config.yaml
n_head: 8
head_dim: 64
positions: "rope"
attn_scale: 0.125
bias: "qkv"
init_std_up: 0.0366
init_std_down: 0.0
optimizer: "soap_variant"
lr_mult_up: 1.28
beta2: 0.95
warmup_steps: 200
batch_tokens: 262144
doc_mask: true
Each number is 500 + 50 x the weight over its row's rms, rounded and kept within 0 to 999. Layers, rows and columns count from 0. Numbers have three digits each. The size before them is the row's rms in percent of the matrix's.

# q: layer 5 attention query, 512x512, rms 0.0339, rows 44-63,108-127,172-191,235-255, columns 0-127
# k: layer 5 attention key, 128x512, rms 0.0343, rows 43-63, columns 0-127
# v: layer 5 attention value, 128x512, rms 0.0318, rows 0, columns 0-127
# o: layer 5 attention output (transposed), 512x512, rms 0.0421, rows 0,64, columns 0-127
q235 110:428501513492481382602511517566480473480462557519443606491428588527414549380523603464544475625475579525491389440527466512431442429504575471520457508582607483424537566566565484397395445525472552534519500528428536454484471496424473494520619550459454479559526544513540545523516524492474456541496467530521467554458437521454565534535443538389492567503527569564582589504528413427510432564519
k43 112:477555433530593379428490441457575392564546528534445440531511517402467491436506513461572517486506453476495469555534459447382449471445443434569480434489477537463632532439495586501518503501554544607484568485556452434463511487490526545471526524475440482478422402458480565438570488594499494456614513452507457487412494526529445508510534539429563425431445501428512556506545456558580446574580
q44 099:549402517579569490390488526488423580461478523464447508445432549564503514538454500506431470426449482501565484462400447496525564519540538564465526497465426438484509469574531493523558470523516470517667460495436503479465384483525544599486498548529565596520545459527493550396520435562521436545583541611577530522450518496574480551494486496565502505436549504475402443546506556524611534436506
q108 101:601521467482587519474489563478502535582440505507510532464444547561506553443478534436469478531534531505502450459494547539486446527469467380491483578481565521516542535498479475561554477499460398506512527457500466469491582538636534491543512441439433460475533457433489436509509532509509656454483490478496469513469529487505518505549515587505592482473566468527471496491527433516559463452483
q172 102:555533509464448596605550424475550490536526548541516490496513497503459475419466521475570569470474438535602470523467443567539521500481608565489540473487566472441539446472412517408505464476500486473456510505524495505459422485431503436490530436499498516538518441528511404503529503411510419513534518404543479525463464501563443493496501557427548506567500455460423499568555379557632366463446
q236 099:526505526564452563510374469438541524546439490460449414476501530466498549551567578468501489436420410554478546469515452461533618499556487446433385539448512447512605522463496584553486469456455486539497512558482580497524506493408543599491481541450611468537548491639555413436397473496612487464493569453518480466485522474459505559512588493490498507529401515550460536499498480427483460446470
k44 099:436424568485461519439359509577546571441510474537481555525652477578578579552573517419437512551511502496527414554581461482516492467468523504510549460601522523520529582465467513471488581461486615535505561576504478501519608543504569487531505512437435580500422392527457500467431534520452505506484494510573473463459474462524532507565444555527493514410525502490539514546434639462444500453476
q45 095:492507490473519525533430436466456579475498458517453559495539579447517406566529451532487448588470479535582622443490480596593546515501570414564465448458525556563518537559445434530559641610547567418493442502573544489585543579424547578501431526468501501520489490486531584528536459452533465601541400564454498455529464458491296496521511421540593542570536439582511541546548523538390459453467
q109 091:554441424525474538447466523576448457508621538524468458454463556485517618494481493439496567609478517548531502499565484467405453579508448561481433499468478515569481534500569416491521447497580428441607490533415543538517439522498505521523432549463549465554529512392556472553473568479442481536402455524465568480499508520469493649537443553434500482579576471456521521485499486587521475490493
q173 097:529549482424509490542479434549481573545511595508560427414448548567420469456516541448445486535578502404532481565512489457499472481505523491421476520531497497506537495509442512428501441434421394488398471496511458494556444608558610486520379632535467476494555489498522421474490509563502501464430394526503499500491483506441503504440545479460532598501539505475550449465548555438484513530424
q237 104:453524540531452555472452510483531465556477511455539430456482569545462485497580490512513504536526511480560561430536510447454613477545490488531497454492538496474397549573555410627523426541498551511470499489436528508556524483536484437448501613585560564530549484500514512528461549434528565427478535491469427514608440503496495614566441501422461417484460479516481485495488581543485507427542
k45 100:523506439508515573565532465441504388541491584519597502443472518497472440475444546442507539397443476479470514484650573490483527455494528568519502605424478500471513518559497487479473483541513617546507526468550588439473524450434449489532490442489474436495587546472463380464511473499541477472480560494481560523485542490488559479485493551430537489405500504427376480568543488537620497543576
q46 098:489567448449533596490530570497441567457473498420482534542489511496445488456446431570475470462505579530504491528481549513420345456554494521512543494523505527573494484531504443402512575465462594471436353527483481577564465509517466543490396503408501550524453450468506434477500584465664460503513492569486551492529450455482585516541428436419526450504471487500510482498522500476464531369552
q110 111:450485439457558460494553386467436466508544578445487486362554466488505625454476525442353535604473455481615595570535533517503514488587496562510552409456495462442497487490561433416508469498497564488521526502444553607517528480511449405489548480511465456533455575451609508506464511526494487519492497488407537492420497482507528481472494501500512471453393507454466482486468483582479516421538
q174 096:489567451572581535496449537524453535429492562540443473415445494453546508486478485451473418532418531428470343482423440491464496459461456591440579491493431518524559442483458543536430500511580507464505554590430466537493397499501457520567499580489484489553490443417485524477564477609501510586439478501404552530465499421525502536591550484595487483563519520436540508485423532445495488512410
q238 102:461563525472461513529533468500537500368441487521570493473399540531524527547564444432485466558528551452436517446478530565559436405499544483600506562481554483497544507514460500436441498385542596471485474529553501457533500538489488427444468537494570438461499449499555576466562544489527471552492390558491541529541527470585554483496469420537432489448506480453529501452548545541421470530498
k46 112:546544553594527497468583473462524483568465568441550480449512442452495557562440476511495550493391482492531486545572499529615459538550495520497499464409515465577428506540424519502520457453487560550610547533598572522588533501457450505398553491569558477417547526489477478497498421442483529547533450503504520497551533445525465491413496422545512610571593602508600512528475478476536513519484
q47 102:438471518512558504508502510435522465536460499462388504475515448609454502382507540524506414495458560554512507418522499485524444431421481511453557495628485465483551391511578493482397494493445528445508541478489560491537439417463451495460465590445546490528524493547407484512498529499559391484515525438537484539418509438514593538500363545474511396473447504503454435508594585455501559464512
q111 123:475461435562500477499553548441494503538522475452495509556426517468479469524487481476468475408517468595569555421521586462534492511539482433484412436522439577406463502466582550537487519487466513577440479461449510536388510477380604521406443658571480545447561547552425494523591500407505491590564456515441430496473431555487548494534474420463385531585529443561515522507520517481468485504411
q175 097:540531432443518540458538442625474624492469533502515514510472444492534517543502424474451517503526371574591616499492433466481473350436460592464516450510499483531491485478516461529447488496457499500484582533496466464460566561545444422516520406441507467459503441497469450497423494554490512511423516547451480530626572489516480563525500559489505491500492474598487572559496484567500553499438
q239 097:524610508529488410503515490570445555481533472575505486432486504513434475466484451471512512575464468477490555479530516461463542549473446456396516495470463496523569521538537578505463526620526534486504459443458454536567550496479561579419438556445611522515544509540416505497479525452571490471461529500472568471487415472583447542521492558552458489509508500414512453480487437492469488550446
k47 105:536519480548483487413555453471489448516394639540452499463523533439560525489511478433588542448488555407432538401415577505512531576471443473488465510434515441431521524568495522476587536500473466533481476475422498461438505598500498538536510529525499467462418504532546513477518500501522477447524476574510566523500423462490394603395538518422430529594602453480473528463435428433565463564516
q48 102:489506524507541468539456536574521462528435571501494552472465449485570525514507529524502555442512547482453489530476513466503476464521467371585494558572470540503531464528559518458523458452520545507483510426449572395398467555450351595502453471483434526560525463505493456433551430462447485478493414385479556466446460568543489539449459581526516538495502535412382463437538531438454478497457
q112 110:477491458610429482546539478513439585459415473437526518446531477485542517509618497461537446564508536499500459442375541426483437525427470457558508513596499468532567454511490430529460462487568450386541432484426471554498479545468495549529458416542509493404443489565537430451485490503452578485522490436502457508413463503519444518485459617482545402511573637548467445487487581494532453427401
q176 105:491474512517500550484470509452568513457513482487513504550525490450521479563524481441474480482516485538507565506508466445592532528532583451522478505505538507355468513524536560602457493517523455498493432518533516447480502438570496438625444457604476508402428486528512563486567366642506431457538520479463495400519543461531455528468514533603527497448507615536363505487489526518541541483592
q240 103:537503493490592600424547410625464493555504478456518490472504459483470512586530547450462476440399458566408469503416459392445472528483497496499478489447480519530435514528533548560415490455494529564526442526570493576547515545503590472603508500501493427467473545503479581587531473502450575483592425530427453530430546489534471534445488560558498608532483595546500449491511451498438503600506
k48 103:443443448436500520492513456494524561509475553573565534598555494545435457488489404594489542540504583485535509484547512531442501499539498551522513487488498501431524591426478479509537521480460551627585502495529450602602435427534401421484571486514537508444475414484555482584459511398497506547521422574552467490593431441523552424472375467485462468484466471527492512493574523527473452469600
q49 105:492490489517517561523614577504441463498530470497456518498506542527448511473508503422421427540491544489474584565447508566549431404447514554468453443479604439496504546428513467375399448474458473551459528587467475581415529476520577435549489505488496534484554518564436530495476577541598498564463440487310499583542490464462594520417474467429454497427508439433521472491438443532425436554413
q113 127:423485471527449505518479467487596526508466455432585531489520515536525415513440531547383443624474460513503541560485463527520513480544517404548439497472451451452485518368429572537415547512505552497494579445493535512497570471517535541484551593546406537529565555554486446490514524551553542493562554520537420555543570522538480508546464495468546516370519545584504492385471473504565509501512
q177 106:471507543552557474576537423558418552596462500461416479440477458621455508580502633455530492454498533505548491470512462502545486501477445551433412447477480541437542541483479524468535380563497515503560501456482414462481481460481478415528487568474566414530505445499468452401527541433444531543556573499624567507486461529521537495530559432478496519429452569541476489440505583473534539495499
q241 101:505547481581495554577507545479513413505443574466540495566519508513570399514522431471447505592508565446444497485500494484498569513507441530481443500480568438528495475525418450463559513576460486485545491556507511532558489508502481481464520553422441476540472442501476490478411520514511481557488485504483492478483461415550444539482461507520509573496516538486421488444563519471475579536519
k49 101:477462453440532512544474461392380420447508484428437547458514418464516421597515557475590491597468534532498473437515438458492450434451589514555498476488487470555528446537499591521500561543454487571523580428596512536558494539534422528551571510458501490500528504486425516377536459482507496439463529416479481527555519614559536528594468471488489448535422497504455433418499502426498580462603
q50 100:456572502391603436498542536464538488545534522492525472572504433415582497449486552454494462531479426451384513511489508515564440504495503501527417553495457572474439482442544598483481483547558499485450485486531504534515413504558642454493511476522487535556483543543404498545503490475511489524556438486446442485494426484446534477413567450525515419508461523502558546508471497462582518510534
q114 126:474487466571486464464545504488529503559524539450516431489392502532514444503545444463461578472512508464504565582464571531426497476522499485589488540480491442511522518486520579555588457489488468527544562439473609500577559494562518455474436497560541498500662476567570502447477510518482491521564430492479503529532473497561462556456480403546545504455489495497589486490510520430450451536561
q178 102:409516457541389585461515546387443562487519461482567477556488474464525548504577562418553461467480509534532494548559529509477400506504530571467469525466560517514442521578469576510505563486399498419453461497510503468470519418461466567482438512433543586484581547514552567472439488476466415409512469492564464402470519485568538602424466523356542419515530498477513444520491478502425585550397
q242 096:613476477475508481438538513370486600518497579444491559483449455527393422580613502458471455463518616552473586568538507544574392448558527466392528490461452467498497497521461446530557553452584526547494549438484513430524512513429449446472440518538588510480532589532485571652529394368477446536547550485466547422468479546429501485545514532504540475550561436547537450563528478506407488471500
k50 106:410446439527483531440558512539521477490595440423461456493531545595552462504588478494533526547476486571498530487488542524414417609523610630448414563579487448471562479428591527554515443546572464564563565450435566470493505603521469484457522475607513478367482491480550465564539471564416568474466438483466492466447422490455474541467511536454475517493514540476462390554515516412526482520442
q51 111:582588501507548463420464473503543406459547461483543524523441470501440461462581493523440531485524534470613499473436400521476461513454478543452441427540459423534405452579597473580506562526531513510423527490552432514554562531546375556494542534498435573485509534460392510526499455461546489454567491517467471478406535498515423408502534546452447574570488549502436392429488476498428499507425
q115 101:426524590554601529487427559505558558473578490446521524431460513421509441457486583535521472536545485472538507424455435473518475479507485461504525456425538492593462401556443584520447477567480453503512509558439400403496463435623579508582531440400439530410507548546492598532496487541489528384451454485539493443455518520501438446439455494462534448478599592467432565550539513542477455569388
q179 102:538559487535447414470520487466533472483558547543490449496561590458427584548496514479471504596544490464523483489492520551495543453416464484430515523443470411572454500482436412559460532434523580441597566481463520540418482470526446477538511485499452487481470519527538479481587407439535615442581459505435442487403516488526470484449460460485483513423519562497516569445471549441561475513499
q243 103:481542516517473460475455473486561520376488508563571557406494441538369521492515554465439489560503467490467481521512557512524541515541475510428564429500611595493375586535552514550521434626470504537522484463518464471508579483445524506481600521522529402511495440491449515388426538532470512557452342508463564562499525492506417419543420531432463564494486555481473434489478570537552494450528
k51 104:510488528457475482592552464497546572409563546476552549517467516465507472498472480519503470488577498563504477589534556573590518505384558483487582530462458521524405380501554556469480608564513564566424476540513445468458507603524402521560523588550561510509556522571505514553514524503459564524474504524504443491491524507481451500463513573583506451562459521412507526456572551502452485493471
q52 104:503487497482529459431390474455486569406418553543489567559490427538571576429453427580531477456488571506483394472453416395504517559452421530454516513476506498483475492530588491598617569534516530549409452560540432511485491464534530461528507524502588562531517534439563589464513460435477475459555557453451439453516499529417547649590506533541542574535486487564501440480449409522479479558543
q116 111:579441535554527553490481502501581476540385490541476407547476475480463538492487554477507495466523555527408466594498535505423530464535593611424477450524455404520512520412505439508564435552503476489509480462497538515561416475520479490511501423458491552528502441547572500468508449519501512494445558423418579437539639574501535516580552527461577468440520453536442483500434540596429503416433
q180 104:557541494505541535463511578509600556546478547537481540433611457490487514600475441507505576438484480407598555498544541491441465464445490506467508518500473576517524514408531507565451503572440472458482440424491409440446437437518522583573533489508578482493526459559456537448534472498483484500472514513475557421510522476563574511593485401481463414447504426500402463613607502487563507390492
q244 099:497516559459486443513509502481419534476530431564506501444546528475504426383530523559572486545519444414478489553486551414513497566529583414528537460494501518496533460501513432615500447545408386385545516625401484499538521541517497595510573617459450461507483437476529470527429453514523449453575478478454568409540631492479478513459458493522522457461496527552481512487498560504459464560435
k52 106:527470582473396531588526494501480478497496474518448538484443490595530581468472483480628596515504505482511533451524439462465543533565572549490393448558504400524566605470454471481342442468509531486391423531441473415515441516474536459468489492479533588532535640451548465510546488510477482462519487517570534458525493518512506478504499453357551439555477508419532528422570540507534498490493
q53 098:439562527509573562488437522585516499488487512484499526461510542593593475493499513493532594611421509442473475378476468545549491465486389447493523446514573505510512476513545534512527531465489556503493535507554388484447421521513570587425529511533423514497536483542558543487441579505466548550488457554513558470502514428612481517416550556514495441425513502517496466486477537425403413494515
q117 118:485510409507515505484504498455512421536557504538562518415518457566491437511450504528419557519464618521389629485356479457579438490512489505506459450433442483387441458479466489566496520384490531427577577464557551508504529513383452464539518607527486418455481436492370595452492536551497604495549484504400447548443593488516502458541535460534523480457442572489557476461444539448494477534559
q181 108:433593516514526431541433506553505542520492589545439465540526517495432580541456511564435561539500499538519502488450518477485514450544561497483523416468467434550484474484505527529558429588529575487503563413497499495542541567525491491459499465409509534381518449469579473563537577424451484551442536480414399429508502456481473428573511504574477442503551546443565509593495562557622536459450
q245 102:565456642475456460549461554556463513476534444453533508479482504537483508503449591473571472580497503463516474552516515577556408455580595414527520543448514530495469531515537503457476457539403375547540560549554513588493591518590426519520476525536626458467581494479510505418470504535488529551453571469486516485488590381421578463531537554552451480540453525423416518532476499431500483518577
k53 103:462540433511473557449490479481460499561476505511474497511500409498469439525591481555557401476496560469496694534488570566423560477518500550590491417512488443402603504473539593615546561447514491457577558549459549495415576557565584406477531427469553490455373453503444547544539540436419452478523502416502483514485424525389546484581497511527485488476408460525524479486529538533464505527426
q54 099:612479555589547500579428395463427534556479470509479547421537582496470428550467591424548441395478546440472419586506375527497560439475491571493454483449464426488418429443480530525441547534479453465530551570508465541547612521465384449470486484615586483469507496471488591511521555486516490528517475427591539545441432513463507542466409541503482548510529531495496504513479450484490564452591
q118 119:487564435585531440520472456442519558557501448441506464518544504441432402458478485545482596489411463568462571520474528435583466494465453496492513449468559511476475421525585561582509542498580489445494485562536521453494566575539593422568496546577532453509490401588406543495572517468459455576570464499546451453502487536555473483499511426576524476483518513466567422471517492474576474404547
q182 100:578532486508512575456448508432497409546501481526469443479479462452506498496440511440502434469454514522458437427581499513494428371535604484375413502545533449436446531478451542505434479506475489501558523560474474469488547526430374458463503521457516458525548465538493441497465614520543556593406513630537602511463523539463452535524424522533525530479366557594491543483472463472484568503485
q246 100:529454442569499417492552511483543534596451545424475397557488517375527591535510494541558500525475524514602522507485466533459540473469567493508433508525522460471554479507430486566447475546523548461485419512467516480541520546512528461462542452482537455502486510517479523577467493423447506481580565505389544488470496364491487428486506503452591565417486486570449512506560506404587454586478
k54 105:513505391528488528529564518498520440504528544580547495583439510492463450574396481494525533510550463515550652523586535472493420462492521579540507438389508398455498526507517545543472491552503478513528480495533445425461578504520600507490462530492575424446452502530468512524481433532506522434460501518596519482519384532503460376475444469580508488567505518457560477493662504496414541589537
q55 097:486472386520390501516465495472452472437475462567580523492481424552491447518505504567583504561480580514460472534608494464488513472436515431403513471520415467557578540550579516494499482470477546548448528497400478459501562536490565533430464442550454472618470470481543503439437522515458441499474502513509502538591496492490490466513578484471527566573543497470559420465495523483472466546522
q119 123:429600506537498480482498460445548391579477557500596502545470454504587460446410541510468479479425475557478537495429474397509450530488455435574448500515587586471465502448474659597460600474493551593499592381410494473496545493555563405434398560470579511503491480499459499421570449424478529602512492461497469482484491514627489543454615422512425465417540433459495441545520450483421579493459
q183 103:503460458565627364467371528484479478579478512510549439490489527476462536504526522458474513543446597586632526553433517520541453532560553502571449548546417520501459550449495467567522545420499459599509571464458489477475488467566447460547440561510488580525491510581491562602490603535489544458482428544525502474508429516450383492483521402523528488417486470534545514631444525469572474449628
q247 102:428619473544494407570505430548411506484537549593453534565469496506502473516549480474563513440530514483481451517572617514494566483469517599429544442550458544502443472507604475515446558507556560526502522510472539511377483506565549562498509439489440462513464597485542516559547535520545463450440591430535491556393563483532450505523486444603565478433516396454519461475471536616485560521472
k55 112:412527512583577550467551492475453476548503531507430483442434540563529467607509497470482452473460481521532493468516495517478507441479582527518506493496565492475467611559571550515530553574495582558573518397458416475547483438516510536477473480539535478453568483614456427609519470541492540565478524468433402470507529457450431480433622572376418476529464454448485416555542558491485463454477
q56 101:448521461461517540596514492564401536514488420437445532473490472508446455460457499495613436455464535493491487423392528458513521427380524459495524436434480493443525466555510592513471459541517538488435489446478446452543510499568543393533546378500459486486465526484476562513597415443474571421573550490417505551473547502541484510501481568491575511616466483513506401494530441437378466461489
q120 115:529513485612448543427387493463516435510483584422494451515509545580509498492359511490523515552413546526446546495505469463527533541519473568498543500544445504496548536590562535434521509415416520475555469525484428524382434527452544510462468468524470538475491488512536519499614516458490401509576446562377597520494544473442532497474484455447544492450495503498487502480467482538522546498412
q184 104:561493502481476519569563471455497531518550465466561602550494518551446398486440466479526507506522471531551481465528409491602505546537510596428507538441463489491557600521616528498456473541427478495560297432462479528473516394451435603526540467483493467456540552539522393502582453423530482550458484456503512527492561523593487547452513514448507524519495553559447418499464403468465505562571
q248 105:520534426600573604510565537536503445391577496504468479525530552544443529502510557521562434472518543544443556580587481472547488550519474546510508470474479462370476471541503438632575564419546429477532490529427510466550518523531517537498493459447493526509464531573444484533508439470534463491480517417453573444557568472502516625530433462523468539516498397532491472525521499470587498560430
k56 105:556469494552509515467555559474598427519489494529565481548456526520497493541433559504491501464517524512417619505554544547489492486531399476500550566481490509400461594607544364505589558433523495544498514390461502491417408513507548547480440532513470492471488533494541519542453557482510528561489547522460407463517455499408460566447478384527456523413508399535513449546505519540571527496494
q57 101:529456566536529465515457476437543491495438514518533432552475423458527551576570381558531524528552553602468515465446510479445530560486485492478500502438512443544521454544508573474469445520477395474507403486546463514546495498513499460518436446526518461574572514452520444453513535444548465468572470442521492530456477490519580546489497552421514614438473488537471500499490506530561555561487
q121 119:556471501397475509456498544427553531505493469619450498530401479479516468552433527499460541512593449525406429510453496511466528578509495508624522618470541509534568390493537566538483502576419531545380507463552471540539500559457484420501517530534489466459524506479535483503417530480513504466477494517459424543498490516522492511472567502557572576470510500600562470525555464548504563433476
q185 100:460504450517546477517535491484441442544592552527523500503420533511488495452561418516527563427582537543434459497586465531432579471545497486392634482561522422510500488455451477426442410616481476535413590551484527454537452495492486447484500461543564456436446489515457503523592423490464452444460534485509576493512475568523467545488487516452521481546567557513507532562488472424470555446496
q249 099:446535383511552515574488571463411501644568533581519426592384482416446483550496510476573531483526403514540477447496548523395521429533412490476561473451574458477430440509505621473495447446514518496449537421490476439464465521477528513505461508500517431462469513490516534500485569382509508536491474484514501495459438409573422553429541505551519453435540572474494535490478475552541477504438
k57 107:508489512480432469442602483517558508517502614516486546516499540489567508439457571487505471582523522507461485597568546552456506487453567461499499538467481516513475473477506431540537433619405596413495535434489492524575515468432508420544502536537495378467489481468508524535439530522395463478526493556491572489476535526495444432520550441588494442555437420471528422543564542527543466489490
q58 096:516583494547523536497489589460487487532524434493491494524485498465516496449504549513473515435459463544549473550654499529506448502494443502523639501572544504536432548528491526428509518508498533503489435453527470543465397531482527450459518460560483501443431492563446505544445540478537409503421476510464553417554551393571506522514553609528455551628558521409485483465553458522564535490585
q122 120:520470530498528505566499408435526529477518456536529469401481498542485372472489580474418524539491486517533573495586632546595525445476530499516434550469478489446487446492513554547445601409422505474502574410504570503524420498498563527533520521556514491515500461538421522487437524530473444502502494490504485539431515499546466506528473382507485504541444563543469445527558488592453489413511
q186 096:436514382471552567471424465490508518553502594496475549575488439432495497510409523488470464472520518607459581580575510444520377453488625485460512492503556599546515441536484512554428536488378503486446409499505468590484450528519493436357463493548489451442507497541564500485503526506547558541495517436553525513459448497476423581466525542424552419605522550505559463540518418442510483459487
q250 101:425452519520527554537488508427510413489475583524496507541584493431463335435479477448525487471538465499483540547523527531412478536523488508411461453439548573410489483528463457529509561504519509447424439544504501611479504512513501620483594504463502537580518502537504574505542481599531488485450483600513517517529588455457418497444499455402476387506516457483543472508584530431428463558549
k58 101:560424405462485466457462407417619495451462512480545550478479513544422471542490591435453510562466436528533532605529523478554588440495496581467438521542330528478390466550461552502493485458532539515537555466518472382506506593571517525498512507526548378505478443440462430497445454478481522519569527490486453458458508517536501465501567423524542575543507463580425491475467502594534574490558
q59 100:490478588527501554437518450576583536465548473397558421587490474440511475418449514483437416449532515617433516482475467443448486465520583547462436455495497512576427492529444556499506476598545570578545534506516525503409466522511464429480531491504447453447553475493547457526532525534504483475557477442440533502565519457433467499572466477510521510478498448583513423491587513446509553611470
q123 125:524525484534508585522529445485484460559701563421559498415495431480546531497462408556488457495518529538506552471498493491528451551519469568508452434542504492456466503525407509448528487461518543514531552508525472506465537484387577532466449563449601501456488447498461487511489551466426564562480424532457548509485502415599524390398494497523394552542494479501528457501466558520502547546539
q187 109:486554488521418500443583527500497477522472586518534497531487657478536476523446484482467482535425407469515547443577539407461479439407548383441497505534494534550538447475500516576507504584527547520568518475479613461468514498487469561493449417451569513523550489560460472425455422535538497496502539515463593521510570412548528533505590497529451553561519523513567526506555396613472470536430
q251 101:482468451547459578520463520482454441539464439489528494536537458440440475441509582476504503577523483540438573507486446511516442518576496517496471442473552511485432512489600542534393590548442529395509563503475491568505507521466544514586468431526422613489544502469432458449546480485449604493504437481475474447520569487596522496503507485505481493523524398510493539380577558485508473578610
k59 111:454449379436537528468569543486522519402473437482599472450520489528476502478550476550493496438514530453562479462525441435549436537488440517402436558493538396469444547584518528549502537579435555444433429443560504485551538531542539539446559541471513442416433461484529521525483454515469535465499428428592501542508589479447489475511574529533538452519521393497576434493504519541401428455490
q60 097:439487521546435561443484506450490528472532496522556460523406561426460552473472523574500382554581533554538473593490552448371463508508518562538510394466470408533435459480546430430552508413456535539560507472498499515406537573441484564584505579473499569495527446525553544453500585468485509602524395397509489511589485444548383463564493502494395594502497543571457491566439500477566505444505
q124 115:514531504512463452545455586521529532483580502585489517490480510622562535437555465542487461508540529514502471448514501517496485410453490603482428479546575413504433512628476436423495457530540476468548465472461487398435430521461461513565564391470527475454465546427495561553481543505475520475506465451486488436501531375467508486574499567487533544535482461529421520561519376500510529514526
q188 098:548563473497524461463505452480574588454451520460449420515513549532462502513453583417492493450536504527594509417418506532436518519491425493418525540416540460531556526512491521466492492439521474528514482528459509599501541567524431464535483489634555468407491507450530552459458514532416497481548500507506544594534487466485522460465568466476495419427440596497508495484365434524515594513590
q252 102:523567490429563452485609406466583457552531473383604492521465566498474469449501492392432504494543553506543445408476527538578463442482432492452499471493502520557511541441477482506354549523480491569539475460506511492372483473532491549519582458538570533508520523520513471577574464478487499530537473506486609448525501559477510473517590584500502483470462524493488503487474510468495471466461
k60 103:483482474546544464541460554464553559536500489473457555546523420518570448491514495540490568465548576412493600452548483498527478556547424558508429586538526586467441539505484456476574516523516514448437493564482508433419423517466504500462512423557479486512477468568448493513536498472545531419445543540379405524559441481457568557464435514518534493530464509461434554427436519524519508502587
q61 102:466569533582578475426522497523486434512499503535493603542505511559491445407548526388500514574663482457519434484601544489391522538502503501481586484459492444461413504487450519419511497501550536475515502524503537431452453554359415573439530566470382465509422569525473393477594513531545574503421444528507487502573481431453519482467473562468469511491516475490527556468491411505500626495444
q125 117:512529406507545422514412550430528512527532533531479390540609510527410552503493424575582540574531488533509560546524369447481506505418498501418410548494529453593474488559472565453485485513543469485537467535387484535511570422564409461520441568470485464524477521466622556548509534610616582536479512429496535492426401518495507495422482595516451474485546439351465445520571445495514472490522
q189 108:509489567549473521539492508464510524548465549464525568510470532439533425579557457483441429487534501509513656445543568496489546461563495550547509485500469508487436494542521514490618542547435595445556517533543556501450573511428442558407530511558432571464524496516405538557542467518513561562414509546469563521447584638609459517422494498538567561497485583456504568450523515506486561607478
q253 096:433542531431504511574439431536615521522547555465555468522573537417488498498505483494529516517441503482456518443497554531580516550409574456561602521536371454568465507412495477552485509479501475518371471587570659501495561486472368482559513532500573477380515474439510443514506572474508503488461525522507519450545426460430392476531526520538583546494533458494503493411423428552491564492520
k61 103:438411526516494529476569462511485494430532496538512484504513485393493476565448454563525517510454483553430480510497459537499595481497489479507570590537490552454595497411591491534435413494489484459495524547511494520491537455613433423464508537476552398475488506400426485412519453519570551464488525414529477517452466403486489472536484427460552542463604537439496471510446473562562448477587
q62 104:449595427576482443447454438562499557468539464484589418497571563582516585600407512539446517471509465524509547518477522434447470490476431529482456530486411559583568509534466560608434455561529513528485447514466554483445474497425435437410523464482512514466496506550452515450490524508477521517448583588417477501391441560530444518624427438459446491533524502514480564465415451535495537486463
q126 128:538530463531550441549467498505432538555578437468555460514504562508510376489446511415540551457420500469502504488603536502455374546505590405498515445508478479593461440474517558543494544430437535446485595503463539503513557537443501516490492491511535488518504490475518442468424482495492487632512491422436500546409502487557560542485631442518508602485576504596476456460533471498450456479531
q190 097:542516536476429459425434531543535395399517508477526433470498456425443469493605550468546433545559491531524562475558551529452369510445520436535572452536614562440450431450486524592518606544519543517538415457449418495577541474561570450447477533419600476478541512469499510527531481487508509558550549500524525394499507483404490563471548596459495523556430466505438479497520611505384419520532
q254 103:508498505537499559569413540445565457572571438492473602463455451477505406474568568513608459530494531523480452496476503491371441504561645493465488554506588484537520488450474561489453518460514475536426510444482480549634577459416514526535464516488487488540484504464398499352478531544459433571505401497448593432505419515501502578431530454575524485427496520554505513464485408512455597448553
k62 111:377511474491531574563370430491455505576475385546570551372478492452476462481440473529495526519444447495467438620523528525476374534548456528465415547537498503492609471448571562493496478459626530491541487399427460578456500449515488495456425543503455492435527524490521462457462492509500518531466451492489503481512514501511567624522540512510518561499523483468547433501543497516436517437428
q63 102:460575408530501440508529563526498549543515496548561459446490486519408507444568514517522444436462546558470573510479486466402506550490560499487521447488459496468507595493454414470490548437425523522465587520464522598500584566574567555397537528480386497482479389472521540608394476515417469426467532518570509519516423512570456401551464617472461436477455502500517543604489488489571550426558
q127 109:466405560546448530503452423454600535489433551496535457501480539481459471538467408568468517519457510491491640454498473391503532455416467532489377460483470523523423446509492544461498493456449595461577516446525460483589482475463590514428538499458473515483450481553482525632471427614517524495431509598560481468590561486576532536540454483500498477521506481541389467534495500471480584406540
q191 102:558519557413510462496436433449531568408519480437471542436590514515519485472464580544498464420471500498500461550435489511475492503484554503490382455523522449480553556493536514478581613393539429449512561446545515496517367396424451572506526540519482494464438603548455527510442417466580506493526514456554529584488549561397551506582552457549594460464534412525479464510428596507567360529489
q255 105:582461543440545422558538559543478603501481506557554522523494486440459478466509532510536413492516570465519577541590489511458427544432503498480627537525620376459516521476543486548528441553490542510434446490499520430444481523570581504589445448442479455530578445488503528572443522520505511599566558433468548440587488519440603520479531501532461544479465520489460460533448587449576444449518
k63 102:432501567507534572458550528591497461461558501481590521481448437457544539528573488500483471460511553531650497559529444512534505426547437535429541515468427585490560415498515464484597471553566456498535570437460448493575540465471551484537479448489598452565496500469526560478412484545563573571458447478461493529538438469510566512474435438525564473530491559494479441491450474558444512565497
v0 099:493435477497521513535429470485557429487423589501484440496423575399545596574445613492489507446551420494538506525515461519520458461512614495526459520536597547540554562612437445489508615507479596536451500468618428514504464386477476565559562501432532494526541519433488563456524536562465525530351443469542457543492542437542561335432548535522458545623496478441524474563487520520464435486499
o0 106:482447483525430500483505434580455534365477549556500550545488453494560488562453474405529514498518486569513454477540540516556500436494520556561533473480454504501464451571562492476641459544466520435380521498470481569404420500476529419522542534512419621489423534530434491480391458517445602512499562532469482559586490486524507506510520573531523552484487525497528487446562455514545471553518
o64 095:535541552576594519529516578529469538421486505509458504534537485471499517473554518550455416551602455459544488520448488531502529525459460428474579430499597506525484407453572508597404565478437495487467470535593510534437590531539498454538438410523485438572471445476509481475493548450511398504487559518474507381452498482591461549442447528449481496508557460506513488534426560518540593522472